{
  "n_layer": 11,
  "d_model": 192,
  "n_head": 2,
  "n_kv_head": 2,
  "head_dim": 64,
  "d_mlp": 768,
  "vocab_size": 2748,
  "activation": "tanh_gelu",
  "norm": "layernorm",
  "norm_place": "pre",
  "norm_eps": 1e-05,
  "positions": "learned",
  "qk_norm": false,
  "attn_scale": 0.125,
  "bias": "all",
  "tie_embeddings": true,
  "parallel_block": true,
  "init": "normal",
  "init_std_qkv": 0.0272,
  "init_std_o": 0.0,
  "init_std_up": 0.0272,
  "init_std_down": 0.0,
  "optimizer": "muon_variant",
  "lr": 0.00583,
  "lr_mult_o": 4.0,
  "beta1": 0.95,
  "lr_head": 0.00479,
  "warmup_steps": 200,
  "schedule": "wsd",
  "decay_fraction": 0.79,
  "decay_shape": "linear",
  "final_lr_fraction": 0.0,
  "batch_tokens": 16384,
  "seq_len": 768,
  "doc_mask": true,
  "train_tokens": 147600000,
  "steps": 9009,
  "dataset": "wikipedia_en"
}
Each number is 500 + 25 x the weight over its row's rms, rounded and kept within 0 to 999. Layers, rows and columns count from 0. Numbers have three digits each. The size before them is the row's rms in percent of the matrix's.

# layer 4 attention output (transposed), 128x192, rms 0.975, rows 89-127, columns 0-95
097:502485494483556469531497508511479523480513524488489516525519480511537481474472559442483472475448473531500500505502507426491504501505500467544476485524482479488491479489537550506475532463474508446492532493522529479516554530488481493493514525462504535453513477504521492518508520521472498460
105:508526484519477443496501442446496462528516500503519469468488535537502514491490537486475477472486488532472541487552504460508509442470526478528518497490527488521506513530491476521478505517506492512504482489501553488496477520486511517492488470533532514481489524511500529510505458507465470496
100:504524498510477485538481452459517465497496497446467495498500508528472506484494516445498470496515500519521503516497485495511494488489469540517486514516463519521512521485508493523491533498503463460470515484495545489467445482469480492532523498499527490482533471508488468538496512478525454494
118:536489505491521477478501483515461464483515470470492505525516527499478458502502529543484505510491519511513492547511470506504503552500508515509471522521514517486467477506498512445446492518525482513486506494473535493504500521479513480461512506482467545504500446513489504522508471508475456540
099:519502481458512501508483514498524526518520473506540483505498491506480516516500492490484493508482508476477506444499485549468545509485530524473520488491500524494526464467499490547493500529511476505500516510521458489497541492481471527485488503482475503506515515479470502512489511503458485513
086:494504472520462500468492481515525510540478488493513478543495544509487474504490551509485518505508472445496521493496467494512486506544494493510524535487531547501440515497510518525520478510452510495496503483524493523506492542507477465503503507484501518495503514499493476541534546558527501480
107:513496532496493491523471527524497515479530541520499540487506553505474503484530498521500504512497497533486488534510521518495458541485516476470556513487522527533493480468472469526506476482502534476482498521533506450507538458539481495496520470486479507460547511519478508483491529469453489530
093:505505533454533507467505530475487482536558495483456519521510493474487473476538454507533473478510462511499515523507523558511516512498513481488496500455471493496545536516487473499494465520509539478495469504465456472487497491510533499511509497489483494486516508479524507489497539515489520528
088:496525518478531461512509557525507496504519494526531513471455473523469480521490475497475475485489541477487497511499523523490519506515523477482496436557472460497514502505483482538498511490508524494492520487455506471524511481507484530513500510498495517485458477453521536464486490513494500506
116:519535531501553435521512533521513485502533501505477481474521505514494468511501457520519462495515481533493516486513526532520519477504533544470511475496467483500549497529520494418478518479503501479489521524475498533517484461485514526520506535485492513472480482488499496528522464508536502491
120:507478451533471502530536502515502477473547454497519509530515480486473540498507503552496530550536524535570471483506515533493493488474511468519490471552523486494455454475518501491477521511460489523455497540495490520497539516532551463532504475469468474508494493500479526514507480464518530519
103:486521518515482468469511519481498525519497531521483540480463491498481531504522480523553503506490500498467497480552548524513490507531524464465475523559502529529464495527469479447495458519523489525515493487493463488503460511501483473510497527522487437514465490486522505467500519470490482541
093:461528502536472516484500500471533493528494515512483485488435479454515489470502530508528516491492481459514538524502515472501534492478471514496496491493499523476460531469515494525540508479455497499499495537501532510508519528479505511529524488435504482532513536528498528503497545591498514469
109:463535494531470486441488498437489526509486491507531503525444503448478497490508486486503518532531510529510509465542478512551505491495486517502475476486483540521542537537501504452497524494509467510525491560485488504507503505518502468514523498498496502489519492455485460502492485493506516498
112:526522508535515492500521496506501533509483506496482497483493521485488481503482463482484508436484510512482501474450485422493520485499506549480500550472486529494492503522514467471510509508544505475537474484493508484512512463485535517467470500446490536506461504505454544490519435506513500496
098:484421495472493540496504476498511465481450487536533496530508488501481495486546500515491513544487480500478489505487491424503485545509486495534505506485498513514527501469475507513511443475539483508475503444513507490506452515499514492522510511511482475540518520506556479501457440492492474513
094:498510534475541512484495522517506483513544504449490512522491485439520469487545518509509485517527492485535485532497446479516487494503491462537482448495493514511556507541491485507491472530490541492542508491515494494500530560476517503485464497510502535518485441501503496461476476508464545508
108:490495513474512490472501529519507502500491491468510502467527481487501461498501461539501508522525521478542512499498499528544463497494512489495519524468489525546535515533496510490542447502509490488471587457487548456499458517522473481502485473475481477512454496477469521541539513500467477486
100:489463490464489486523526484513480496476493510492506529551511469473537496489468536517504525519477512448498486502476512479502504520532463504491498519521511488497418496476496516522474555524471504500522518500507481486497509494485525476521487508470491444518518517501440529526479510488492519496
112:470469502496479487465514515494486507556487530488490464526482524527505481481505510533483525510484480516464484546489517508526510524482449488486512573494516515458532569525481530496508459504541509483507491497554524476512477502510521506515547519522475523512469504506490475512494464513499482534
104:521480519518515492533516490493521495504518498484497490513489485497504462488469511529513516447484494472472503523513500495501478496506511488525468530505476519505523457523468561480503559493513495472504474469494478483504477457516530511505510495468505460515528502481457532505533493451501476491
108:552470511487495465530513496507476498477508523466468482476560510515512510457487489522467505493484521532499506479532536515476522531467537557481484492492489490486503514495516524584472477505523496551502485488505494513504510445457485525525536516467484477491477515468522512483486464504490500534
093:455503520476481469523518496499457528495532524524480478532500487497572451461473528491500484501504501507514511511519505505487465492472495485478518466472513457482492489505480538483481528466479499459503503496531471456532493483494518520506491510489486482505569542499511502506495512534504479443
114:491486500501507491577491501502463513525500497499542499476483489539503500506469496492516508492501493528482484499484543459481505510521523525511530518517480543494502549466463497559505506525462524499479469509513461477495507482531523516502505576496484469514502531479523515484484491448476482521
103:501521474538546515492498499488528504515543490510486479516488466507469556441505489508466536472465494522513465525503478504482530516481508498528482532504484488479495506527535473474505496510509463501546453480474511504467523460485483500458507499484486488489487507452514489486526488486497560479
098:492523487506467465464499466540438533525496525526486531478499468505479504529505518510472482488528490539504552508496522497509510479524482500491493555521483514484484507528494509465508478473504499541512451506502495509486483491493544485464502500523522472513496518549503479491501531493545475513
103:515532520532523476509505498482480518496515496521485480461465540507490480491509508486543496500482496512509513507515495435518504504503554475461469454515457545519475481507521503505500466473511519474526481470555525525544524517478462514531480507478462470530485508520481491450500501555516517481
097:485513530530500514455513505466478480492499485516543504498459516484493437473529538523534502512507473512507498505524493466516529500500498509521466470517520487485464458525474516472482572497507469516520499511459490461514530472473449488522487507477498479518519468507499509484493526532496536467
097:503480473473491518494489498502531509483509465519519483512509506499506533505486463471499468499505562475493487485456464506499481494508509501488506482492500502462484470520437519571487520491511462508487506452490498508480469524463521497504505501472544511473538517513528513518475489490473495507
095:522496501473477491472522500507456474497485509466530472473474452478491491521469513535500506508503481433497495515514540474529469501498502474490496518526472513473517522521493501497495459556488545492513497501482476528520505511515495454430540500515481465516491465523555469529534490536498465503
114:524532487510500529485497444522540457469476513561522492473496512540523534516511516491533504534476505525472503509464524517550475492500488471492485492497479505494535469479512494509500541497482494528479511512533525509476510519531482525479512480500537532495532475502457510512484517480454533532
108:510482479515517466518501510583487489485492475460513508488519494461524504498476512512492504531523499486481488520486472453528508525467511473498498456512507507507546514524485517515466479524466532507487516544540508485481517500509480474487482532478544523513460532527490505505482443480506543518
114:510480491483506522461520516533532534489460520510487482508513462528470488531508466503518489463485495496453485498489495557529463525488519449536517544494464455491534442490497504481485511522471499485505485466514475505480509546504474473516537533489532502467526532502500466519506492515503521512
120:513436552482491505481495505525443569474495511487494454461523500489539490523485494475500493496499495464506527485524464533550486502509491499472484481505480527525471468522499533497532487475521521491517549477562493579515478524485443520453507489506512536488520490532481453500542500503505500494
091:494490522495481530484528495554458486499483499500500504506522499509520464517510493560484486474499478515553461519488511534499533514519488546468508498444474494502484468514512526498538521480494469523513494495481515470476510511477493493580509524493471440536480519530472531494515466521521545486
098:541492450513513504464477499503512534506531454516478489483506476465519544492477480484460534499491516508513487454529483516495482497520532477531515465502490498493501506490491524527518472487475521518480505498498524522487546504497565492490477509494493530475476530501502488523498520518559512530
099:476524480520518471485532490527507514510507493501513507538458497503485492493511486522507554483523513481490491478498519497506458503507450506496520479536529498500482509527539495506476478468517495489502534444505520430488497505482533519479483473486463464486472510483477546504521544503491534494
114:494517532461496476477528490498505456526530505488500506507482519460525512495529499476483482510521564509517488521429523533511514496545491477489502521519493477497507530520451514519479487522529515491511497478491491553493521530509580487513461513498523481520481487503475521470531505479473543532
105:483525504476556461536475503505530537493532529465503505514505471506476454495494507491501475464514526502491494510457464525476450501521499490510506551538516444475527488502550508510514501503444485457506524470492498456525489489511511500484538511483538514493500448522503481547528534499501494479
# layer 4 attention value, 128x192, rms 0.0875, rows 90-127, columns 0-95
108:457494492472464497542506479504525466503527445527512502520536476496505508475537511495507501466469521519514468513494471525497538489500534504473543485455503465500488488475486505502549493511482533468464523520500479512547505505568479547505477510504474479557478545523487502478497525508512531506
099:554515520505483506495506542472463523514507498549484478503488542481501511443495506526495461489493489495508508501472504510512469548526527502473494498505524509506521463508505519478503445513513494515508496523520517522537524517525520532481505489499481474508467525520485472471476449519508506487
102:449489484492521495490482514496560518483531533495542539498486494472544508491527467516513496487498478492550504477466545507530501454513496513494524489463483541471509521515481478525467486475475510498500494495499510500515560493487492559500552525528520487519522517482533515481523513488500483447
095:497495465512501473479513470480509479497508537446498513512514487488503457521532458495502507480507495507505473521498450500516497487474491433529495472501472494487501537499493498492505482518522508504461520480482528485465510463497558508553506469542519519493475481514478503525510514492500507528
084:466483499511534517538503508480474528500507498533475516469487491527467463515511434489504515528528518528481486437490522503497525458479499515472471467502512463500508480486518513560477486508506496504486458491448502512489535471494548513463504500494502471524492528522473515472517496500495522512
101:534499500541506538486493484478470519495485503505516482466526470512536488482520497479474486487497477439503486513483468516491518523516525453515545497573534488460514511524525518462481477502511542489482518471449502505431507481468499482507504490538481488513514486530501522522517445452513510500
093:509531520512471482479478495467459512475481497496531473487497485516503478481473523505451521509507475513468502515495438446459484538520492482491477516509539515520462519510489481529480523522511514508508473525517530498438506507486525492496510512491517511482490543537481522492557456496520536504
083:486467465549509502523476505496500480494507487485475489511542502497486485477512492508512524443499520479482482524503469474507473463480465508519518507503501513509501491508489508417512507511463493542492524492515499497492448499506504509534513480513523484502508541528470455526496547509483488492
108:526472524519487475505460524508479480512494487509522492497491524473490496463464504517526515490490520504507508518520488485530478495531455526523470538515484536492470494468462484528474488457458528537505470522527475486523516509467494503490499483561509509493524489497511556523498484499484510506
115:508500482530546499464518523495514550478474554532489478468500506536500501539497463442509469466517482461490499523526514474522450507498466543465534537451487481500521534499505527524475514444560516550552473485466497507551518485457487496507502477508523507505527479484496447497476475508494503512
097:483467465484483493499477526504447496518520471490505432493493527487473504456522475469483508469504527494503482508501442486493547477488482489529509524572492478489500558539495548510487534459502524497487506474512536502529525489504486498500491537510505493469508545517514540522524489456474498505
091:477511525512550472493529488501502513537462479466502500476510491521476479505475564513460479524540524504492468465490506527461535500494516513490523492475506488533513537523478513531493481536548509490482490500518486490489515491522505478495471486517477488490512525461473466496471520566537486469
101:508454489516469507517523494527475456521492500543501445515467565492511522528501508491532486499514516499487492530434501473454486515499518488509462548516518471487500512515453497531568485535571490522493525486547481514504460501495507506470476512559504501491501488486504538501510486468480499511
108:498477524459520447490502476487466454487498495503500500545495497493509511533501535513533507490495501565481463519495569512527497457502466485518440467473505472474505491469466508498523506504478515503459472514486487485491536503517489490532498481511476539486520506483535497500479516495480493490
090:501498481482512473480477502553529513486500493456478517511447483440526511445482494495508501514507491474518532468460483492465516517488498508467503503538530505513513500524551491495444499512502518425484522505508471513524521520547531511463501507495490534469480459527535520506492546489521516516
081:508497447499509546475487498497482505496514529506502545484505511535512507519541480493460518493509533470479520500441520521454528548476499527545516534495521505482486480489526524494512508510511506513516479519544499544461499527520502484486479509479499477472514520477510512523534481505488486496
101:512467505509493535533520488504540473495496546487461506496481512545464505488504496425468495519488507497488490476531494498500553472480502549482466450534498496516478486514493521471471476522492496521509499518514513505477530489495450486494525508536531530446551458504529510478518509501536494504
094:502520501533515503460545513477532490509476543490479519482508480509488476513500498479517494498517460489505523498527516542467463453496522470498525494475488484512523493523526510484485515482537473480488488481495520463522505503531492448510514510489499544476515501512516546500466508530528508499
102:457502489501477458507488477508559487513512502539541491508470508448498523459510468486494537514514451475482511467482479462492528521534489482498481515511491484512469486478509455490490470475451511506499539526474491531462496493503508494505494503495495514495497527525512561469499528481529553496
091:506480533538510492499472507467444453492479483497492514490476480502506510528508492481531478504490489512514498490520537456528528496534467492474449486529526530515507521460548480485482463494509482516458511508499520494494500506527471517501445503496484523454523523518556504518477481517524511512
100:502529467502503488520507507495534523513491469465511495480497477498472503473535540523483475556536482473475528545521492532561445522505508463504507508494505500522432466550475509507453480487466517430504513487478517471497447478521493513482523505529501517497515505528523517524439507507506496490
089:511561516503462544448486480533510507490461454510545536531499482517483502505504485477524508543472483493481504485527479500454502507525524506473521527484516527472526509512510462538522481521518486509529487492461506530473486514497504501504501490493486538505492505471497512481490458519485544512
106:503509494497445460404505523485529489522501480497484519502540508452498499485463462488531491524506506517529489516518471529521465545502440478474479492521534490494459482473508508463488496478469494469508527509447502517507496499484462458509465511512521562526471512539472485488502509462499556487
100:515532482536508495523488488487495525470463524512506484473523518438504512551504503464503515494486491480450468536497539471489495490503525463463472477493482512489493506478480496562511489476492516521486534450503529469494520486516522510512476536490467494511484523488503500536504506515470493554
092:488474534492492500522491538501503516497491473531537502538505488520487534470506512551523483508468491516512432475539452505499533498489495478477524501479488497554573514530513469536489517494482485469478483498523492531565500489482461524494480532508487451525482477508516518486517484494483475509
101:498488472489522523524489561494477525524492467487544521506487486536508496508472494496496500499510573536483485501487477525513523487537504512556511518513486490458508505485489515501520479519435532507480477522495499481475482504537522462478449518502506513504521535484534526494522475495466460480
094:489529461520552495498478491477511473523483543513510524551523480471523539539499532484531469481495512497506491526442522511478488513513502482542520514507498524510507507455493535526505467539522514504468502489530504509523485500533549491502514512488513474497539456502474469490491474500513495513
085:517518508476489469492470525507476512483528482492434519498493490482522484518506503518488515523521484480470537532510520490505504523459506502493456449516532541523507493537537477511501481514531485489530457498493506504480510535511489511495503498495482532510472478469521438516501468485492527515
091:480540491516515523480479468477451499481485510505501528515524526500429517493480445487494512545473537548494481460496508485526518504509484509555491509459540476526505507504493494508471483519537461510486466488528507470483542476516522494536508552487480494513522469535464526504533516482510472486
111:460424505516505470534528536519492497505522485456498535485487465462549490496437498512474553457512492470535519535513488527514521504527516518545477483510507479518486536499483458490479491501535538484519514503527458484517486526471510491470515526501458507527510505490519493508481495470506480493
098:470484473488482496478505494477475466503516538519463525487451520529507505493489477496498464504501495465499486528511549552520509503453479538486475536449520479510489491506548518484492520514521457494508473529461520543476502512509499492509496487544442489484532466537517509511482531499490492485
112:518514472520491481495497483490415497508534510477516492502469494459509522476491464531485512508510465518476512483522465473524544475524473485534418474489476515550526525509522484512453489450483478511492506495489516488529470511466566506507459500501454512512517474504494543471495495529542517524
114:517524469468514544513495523484512533513496445490472572496469484518458513512505502503466508513471476494473507448507479509539524516501506536551497511483484525486517476504497473513509538543475493505514432504483517460488515461482529497564474536470531472474530455484535522463477474495512501520
087:498494466516551494535520497492566492487479513500521513497528445495470495503517537492502501489502501507493576529511500495476456455519517457542484471482474501521495467479542501503450461521433488452443503506483498504537494494509529499466520499485517490473538473532496518521504492529502478486
091:477486491467493479524528478476530528469513503465499507497468531545506510512522489518517496466497470491468505524516531444497544480448533484466481489478489505463492514528523457506459508468486469524525504485494488510480480482492489523483496489488545475509484551561522484489522517550510486502
096:519505506475491497492520521496537536481500538493528481483503486542520495543542536488478476481510497509480464483540515476464498508508488522454479510530469508482524499487473466498496475505543535482510495478523494540504502486492491505486479501499537554491521486492518445450527497492499492495
110:472488463485497477500463483546488546488485465505504515478550504534480482551471489483475527505537490483509516549535518542484506497511472511509493500490503458504511501481510490448509489447491502490504476510474526472515490522495434477518489501502493521505492598452506480529509491498515459469
093:551479517521477502459506482491452504507495507523500476496524503491507494527489474517505517494440474463530468448558496514549549473493485523497518463500486532507536516497474465462530493461495478532528491484526515516489512524466472500488485487509474494538477500479523527495519495534510512479
# layer 4 MLP up, 768x192, rms 0.22, rows 0-33, columns 0-95
102:478490508539471541490503506518521485493534543504513540470580521514471472453456445479563511510534509481472494470498495466510495529485541541495524514520452455493508504435504493499501517540498499510473503456522486524504497505490503497502485507490500469519484494503519490507474511533496522491
097:489463470475495533534489496529479454468482503527485519525503552460498459501515504499512552526510524487484513499475478502475451499504466547486500505512490506519506492451470493540500520566510461446494532506543451533472465471502520495456504512491501528485509493491474482526483503521536529495
106:466526491504494493494485509496491521537483485513525458452499511481470486464504484512436480484450457548482550462513531519455494534506494465483493495499511492482528493476486505475510485485523500469529543540495492465525493481542487513493484492514505475494550548473515510476526453461537514506
097:479494502499499483459528545476468475480526476485464501487521523482507522462474464509476476516492481482514544483527512490502495506526535540514497514543494463525506523490495488510525452564454503476468530500474515501457469492508530489471515493537545517521476460509480494543489459500472489480
107:510504479523494531527489533460516484485491520473518520519521480488524482428498515516488519496504483499530512499546477527488485489460501480498482497472498484439511497487524515494570490476504506493507483489474522550518482501510518476451479476504493496469480537508519503502493562512495513523
109:451452479516485521512497471512458506459522486473520490512499550473527471500493514479468478531550540512472484510493491524516492500520555535548468457512506494529456499506489524534519534522469479543507493504498520553493485489508474518506507530521489466519521515520451511487468505523535511513
093:478479519503544543522515493517524541493488490505477502492530503500542498516474523491476479441468498459548503455529527473480542498524532525534496489453493516483547470583511558461524541491483491509495488489450499509521543497489479532509529521470479487498486523511480546441500504473490501476
112:482510508523515458451528483443484478533469502513491480474514511497541528527506508459462504518517516517469497526519525484502524567512481522506481469522479471440478520493533485492514493511482443485493448497458487473517550517512547550489518512477513479523489487484479472494555476510522485501
105:508469476502507471507523529434488491531523509496487520491494495501524499527518460490490488525532460465508539484487482534491482500515469548500506516500516503556498498542498519495488530522466506477453513527503456541538499495473532444538510480458482509489506476500472503539513466451500516463
097:474504495499509522528512503512486515495513437481497498530504484497516488497518451482500507530499527508504484515510533487472479460540496513552525483465498467522487511470536465514479461487530543498514468530479493518469495538505498480470440493493536472499508505531508520449509521467478483560
102:492527501483479501484495535488472583476519489466512496489485535483520464536490503505526516481523492491438513504467492517492507471515503493528529498477570531505487562555462512501424487480491468457474505525489487506483475522475527489505489497520537522544472497523453538494505525484500513499
096:471481540513516506502495514496513480524534544489468527493486492506476506524491491516527542493499485513496520501488466516471515486466518508471511524504510454564536528536504467518492495545512505530537504500475497510504544469563535516525489505479487465509462470496513489464514519490498506478
104:467520521511521501478534507500485498490524474463506529476509435479468516515487518527495531517538476498537499465491504506483443558524474524488495535501490478586529511474463556469496524478480529491498523483496493510510496495502475487524490470527490517504509450507516490505547483530461487481
099:514502481481513476481528452477569465509518493473502465477519539499505537510486532517541515508520481459518459507463518494460511516512466499481501494484504481490506504494479540503526514491523552509511497488515468534495483479524534515535482532500539490500536490496507446579502438511509512470
105:553525467479483496513502476497478472495488471483526543495501491457529460489460484482495497498516490493500508515496494455491475556500512503521498443514489550498469485508545518523469496546493528508472490525513506473467495488553490509532507472520496525490528471542508540537469473514509488466
084:476484507511493470516512476484490506500507534488473530471474517520501511486515496517490502514522511516542523527532516526487516533544466519464529500495537515493494477478528540504526520519472447481525468480495525517491502548472496512502518476536499493512499494474488511463537503485516519504
101:497472526533481514473466467479508496506491500532485518470528519458510497527508512470484492477456491514509477512504485470505504476466468465541478554510499522500481505580469529490508502500519502498493530559504514484522512494485515490500479512495519562511498504488472445479507455475487502509
100:476472518515524493532476513519478472454518508514509500520472506520490458473520500504502480498504501521504523516509448493515492545494493495503474510468484481477510475494568515502508489512470493469473491570517528486457492517528489493508446435542498500507501536467505527502495465467476528534
094:510465491523467460516524483507553467484491525526527506504512522499467526507522449516468508529520479524506510504490505536504494491491476524501521488484483506521440470519490483490548541526498478474501511502492545534504491490475564498494536517472510407492482526506544461516475490462485474511
096:466520488482545496496526472511494499504494527506483481447508525525458521503480492500513548485484476530517504487498488479491447512465473498504534532526523511514493512538485478501441491509522459528521504486479510473474517487555513521514470559520468545484447478487537501511521561493531517463
100:503476486490506511478526496462522493520491466543485545503517530483459485471490482493492492457523531496469490490484497527539481518518481516492536517465550495513488525463543505498522489497465487490521539508491477542498458533497551486476492519494475474541480540556519523487483544509535474486
097:511510493482513481517474454480526500506516498465506516526482486528463521554503484527477542522512485532502506503485538525496479515490494536518513499555532486507512503474479485495536487484516484521523506487516478483499509459517482497515458539508497499538561445497494488485496513511532491544
106:501519485517467475479521518518517475512532532511508530499438492514519529461509492490467509502490516543494522442536509503510506502504481528482510504533492479496486469546452516479504482495506503535477523524487528538504570530506485479467484495497482478485509459504544443514503496490551524467
112:491489519503501460498512492495475524458510464511464490482525539476495496508476458535568438523539474524516459498552509534457503509523476558526467533491522504493498488508448524495511510497507508501495520499492485516480505514504479505543505486541515490521464503531507517481498501491550509506
099:524522455520512518535484493558477511509462490493549509476502498476480499476499460476537483529533505502472480567495519442481459470527473528481500506494486521489511487485535519525504507489520492500461488513534522535446520511507533512543518505473543497465513486514511540531463500494495477531
107:522538464516479496503480475505512503540515498549502515516476497518485562543501495491504486483485494485495508539518449459504478522485481483529501554525486478496504531489466549524445503541490497468480514502531494533503509509539497523508500528501507487501488486505530513497520489519479514510
089:517540461546519492504513523534489522529491458501457490496510613508482490504482499488539496462530495494525449501484514484486515512552491505492530503484498522487462465500507501503491543497509509520501457500507531511494514499461498501528494549474492492534467491490522518505488486492469488489
096:479484554495529536459539517521464485496481494484512526500492553490489507514525493513539535506474504479467547508509545448531478525495465496482539523472474487512504481502493519469507550518486503475461485490503496553501488521480502477493474526536532479527489484491506507482504538453518505531
097:476518536470486474532496515494541497521496535495503499460485500535531499492543483524500504520453548505506470461520482499515460526490453471534517474511509437494511492533490504492498494549492513495497489527444505522498492485515490522448513497484535519510476480473471509550465508489535457486
100:511498474513510488478531534513492493530491474489482444536492489494465467502534506480498466534530506473507491483529518512497500469502527534485495472527513422510493490456509476519510448544491466501467458489518500499478490512517462488556489525480505510526462562499481472463500527493506500519
084:495452489532476478503502468543553501474477531512498488427494498521498491535515533446530510528472482487504457528520503489545502562454508491503508518494476492451512496485453495486476511515493454505468475461493500535498471517461514503463481508513499530516461517494528513510510489500503512513
104:523465509526506519523573507482515446546492511465519529519469490484496481500469499454485530447480500489526504510502532458536481490516443525486517491445557536461466478539485516485532510463470513494537521532447509501537568523458533491490508467469504511506495489480493512485502508505489501500
101:529468470496480492471491521453509524518503525514526487493495492514512498481499513496494512473502459523482542494541508478527518537475514488482468475546496543510543485455501485524508485475453500465454482506462522496518497506500553505558530479469503516497476456561505492484531485514502519494
114:492431501533508514505535538511473423466492510466558464527490529541556490526441453490476485497550496459482484510498493515517522488466477466495499460516504487477478444462524524510475473507490469538524498470529526498555526528499537495479501527498507493477523509474544535494517557522516476480
# layer 4 MLP down (transposed), 768x192, rms 0.0956, rows 0-33, columns 0-95
098:520496474520478497461478504510513500501512494505542504494520469495491472445448462489510515528491519532487460463519484535516489495549509513534511504532505494426486479444501510453538513465523510523510511495503463536488485501471524519503457484509502488488538506484513487484497499500494460528
096:508471508512561540499519489526507479501486470509499537513486530506514525514515485477487531524517520530464529444475504478517494503483484487464466466472519494500528466459478518495496531571498492514477504510536511523509509504492502525506478461525465548497496548512495522529490534511567499491
108:503532531506461476481480494522574500510472467520530453497504536521531521487483467548462463523468512467485531418519511489472484520527532467456469507517547507497514481515502516494497500499547515464514537492528499478468462473496526448466498482511528481499510498497525489476483541499533549506
100:461479489516496488472545524466477513486546492479476528521525520501507508502484496513500436495479467513501538493486525480522459489512508523461488554558485470492481468505491464477525503512485517490521541535519488528460482499466514534526481513496534497499477424498509504520469480511480542463
113:504467493580484463519494543524486494535489504447476492448479496505496498491494486500515439523511503526506501462500468505538503511486514515506470523471543462446520455547477520511499475511526513525501467531555515514452470492466494500472488508507518493511516438534522508482502501487506509530
110:508488492521448532492505499550494519510544510476513490501488496504490496516536512498479540506552488491472484487467497501526486522508515527525542505465477460525499503519477524509508559502523494515530502498497545487477504475462470527520549512528512467483526503472453527495518479499480500535
090:509500476504472515501504517504489494483490521517546500469493444517443477446483494496534513509513498501518465509528502546498476487491476481535510465539512540485503483515481506466506523534470544474537512502512468493540469457523500463536493514531525490545458504503524445473531489485508462472
110:477534510547472526473492474485526501509509473487550503511487509503553500481515519526458542500503466495512508545481512485470494510517485533502474483445494473464499536427545524529473523500521516504528554533512474519493479529497488528470519494513525511481534450458506468508470454481491473517
098:488487478488527489516465480503499501550492523469529465486509447507514443466525499453485518493494518553509506476514485468512505512498512486506455479529499490493493506525536509472493480506486481541513464521460562470473492494489473526509461473518520526531455534491526483495458484498492517483
097:460502532477467502524481514525510510524509452520490491528540472509506517489478508473532559496508522418510507515466483460501483465493516504520499491480517528513490549474543506504429526529530509540539530488492525477503448492483525495514435552454508483527488524525538482511503491492511463501
103:476514539540515483484472482484483534526490503476466500502503499520526476514493509480490493519528520474527485542441489525481525444518508486520465529536460487485549486482484495471540489516501486495417500538510499515464545511460494445461480475507504494512485536500513496522477501475458498511
098:498493552514543515504480553484434537496505505510473487511480488474503502497491511519542493460520510514477504511510481476476484531512507426501490496503535518495491488539469461508494536492526498456504481447483508510507537495485503548468466507467505516502517498553521486489522506508531452506
097:535508473474499473453487501504513506486492532482508496502528486504493491483514496507500473493472498518485485511475543547485516528521539453490493561509460486553481504462465516474468522516490505526509462503505504519505504508507494523569486471478491503504498530454499485457477488494554488483
098:557484509494473531482483506466499482502493524504474509470520534468502497499465523473557519447476482531487481524433489487468531476528486495517499536536519492501454466506508475479496512525512522467495477511503489478509499517495507459482494483504511503488494513511497533525537467507475472490
103:514513494487482501516483495516458468501480473504514525529480482514508485503470497531505503475499481506469523508473533465508470567513513470495495476541499560485477449500547504485524512532484502489507503483521503505530502507536506534524512443495471537513468497524521464495467444542564504468
088:501490501486470517432465520524487533480520519520446477495501548487479463498486503490506474488545508500490498475498523477521461507565519543470501459477481468527452521514536532486484519473507480472506481527489490495488496493491493486504525485524509507500470463511532479444519530534495498473
111:509517492482515464476505494492510506513493499460484531510493542510496431517449512525538480492524471516505465495481490534525525487516516546482465470469523511491491514454503492535541511504533462527514508469515493501476495523501468527513493490519537488491487484479507514531476487505506526488
091:501491487451511480472522488479509477481511520517528504527489507443519499504495525502487518485531468493503562526506520490512495550484532496433478496484496497523528545507539466488490504510424527477500525501478539489501519508522539440523479453493461541519496521539538491508507462499491470532
094:489459509507481514489526522553519492514466513488495495513509483461500539523530498512498508495538480498504513501511543499515526490534503491469447529485505460524488478568522487517557540504547459472498490503520481520500480510507529513481531514479514433510491529512530472495478509519494481467
094:508476520511493487562509507500456474522523485511444523518486502547500553511476488441501503514532511535448524521502520516515499493498477506529472476473480562521488521497532487516541538490538486517508549536502487507519546476454481504487490500462474507531519498508512508501545474516441500494
104:528460526540468467520479499495558504498505522499468539489455482554516515520504545515450509506535527512530501487542486469509502556473545481483504507462535458497506501535507468473497520495483480527520531482484480487522531504473488517551480537470462549518536460514499521511501485517546482486
102:515480472459499515484476535517456478521518483492522509453508483470486484504509502456517465471474482469517445504478526543495520498515532510478473522512462459533477519519531501490475504513533478506509506511481527495526492535538509477491509433507514499484499490493507461502526471494501506498
109:521488517549475510486489461533541514509450521474463489502519543469463537461480540476514515509496494466497537498474466536468508504465531544502439467500464525463445498507500496512534503569501462544502468502522512477511524504504552483525452510508451516455434461499517530508488535517500491526
108:469515520485464467516482490477480493437491450497465497442521503485514524514507481494517516535512457507560515523492470541481476478510495505475500532524515518500522522496493510503529469505483494486456501473486526489508459543510485520476571459532530470546517496496473541539494518511526508491
101:520532502537516511483490499531515463473446523493537497532497515483491502492464469508438524556498503499456537523541441489503439513506486492559470509477440507490528507461532498511516495471524537501485538493495503544544502498493499522489482473515522463492487452486479505520481480552506440474
100:534536459505516504491488480548483486560510520508508498533515466527509509516527466509535469531470414510505541516532506466514477505513484464561503493532539512491516509513476509513487532526500516468512531505511468507504477486497459544453460521499484512465493490486528480480533520516468519537
086:497490495528484514479478496523486482560480548517527499510529521513483507489455522518515481539473529497502508549546457520498472511504509474529438500496500501518491546501513453528528480534515498502468510494516524503466547477502527438497485514510486516498503481497460488535493532472508460475
093:490474512525547493512507517513501502479522485547490510494470490517533463500530504544499527535487512525515503493484510465491516538537448515515499565483479489470511521526470459488477463522518511511474477506546471467497503489499516510466501486527489538500482471505486497467532471505539518456
099:478512507484458522494504462507534509491496490497484473524494511470509491514471447505472497514513510484488497521497483540476493476520511495506502470514497513475478444479503456527525524486553501570493534525518465492479491504539478505523493530463475491476474508516501511495492482523510469467
093:513523485498481493560482493520502509499475504478503501553491467467483498474526510485535488547490502473516540500465439523481448500476522509483516472519485511463462455561518451524496469503506532484506474508498493502505512532479479511480536485494506524539476532522488526468555523525536490515
084:508508534489536497492475443519538513526530492508453533462488513483499522498507524493530467515490498464484449520518525478503517506508493491472455456485505531508526518489469538505469522518484499480455477497477469507503481496476495540488509507486529490464503471507474495514536514492523534495
099:501511473483477458513487505474552556465511494566501474464486471491478548478514463495525536519519496485482506442503501538490511466521527492444507471512515489523539545522489500488553474457472507493528516520503491481507545520507493491527498500479488488503512480536493515504514500492490446497
100:472517482495527434452498504502483505485449492502497526477486456497485471529507519535497459488530520496538486497503480490485512488496478483476477486526507526504491541477491510462512488529469483490491519500513531481443429494474471507522504521482493496546468533432485525480479468519520513522
111:479497494506567525529533470529519469530474528525498468481495509477518533521469483509465498471481542497527494497511524510512482515448449491516489512518465537520510453503525490533493495483487495504471489490479504479526445454513549463489520496482522498460483487480495492491507463537496480463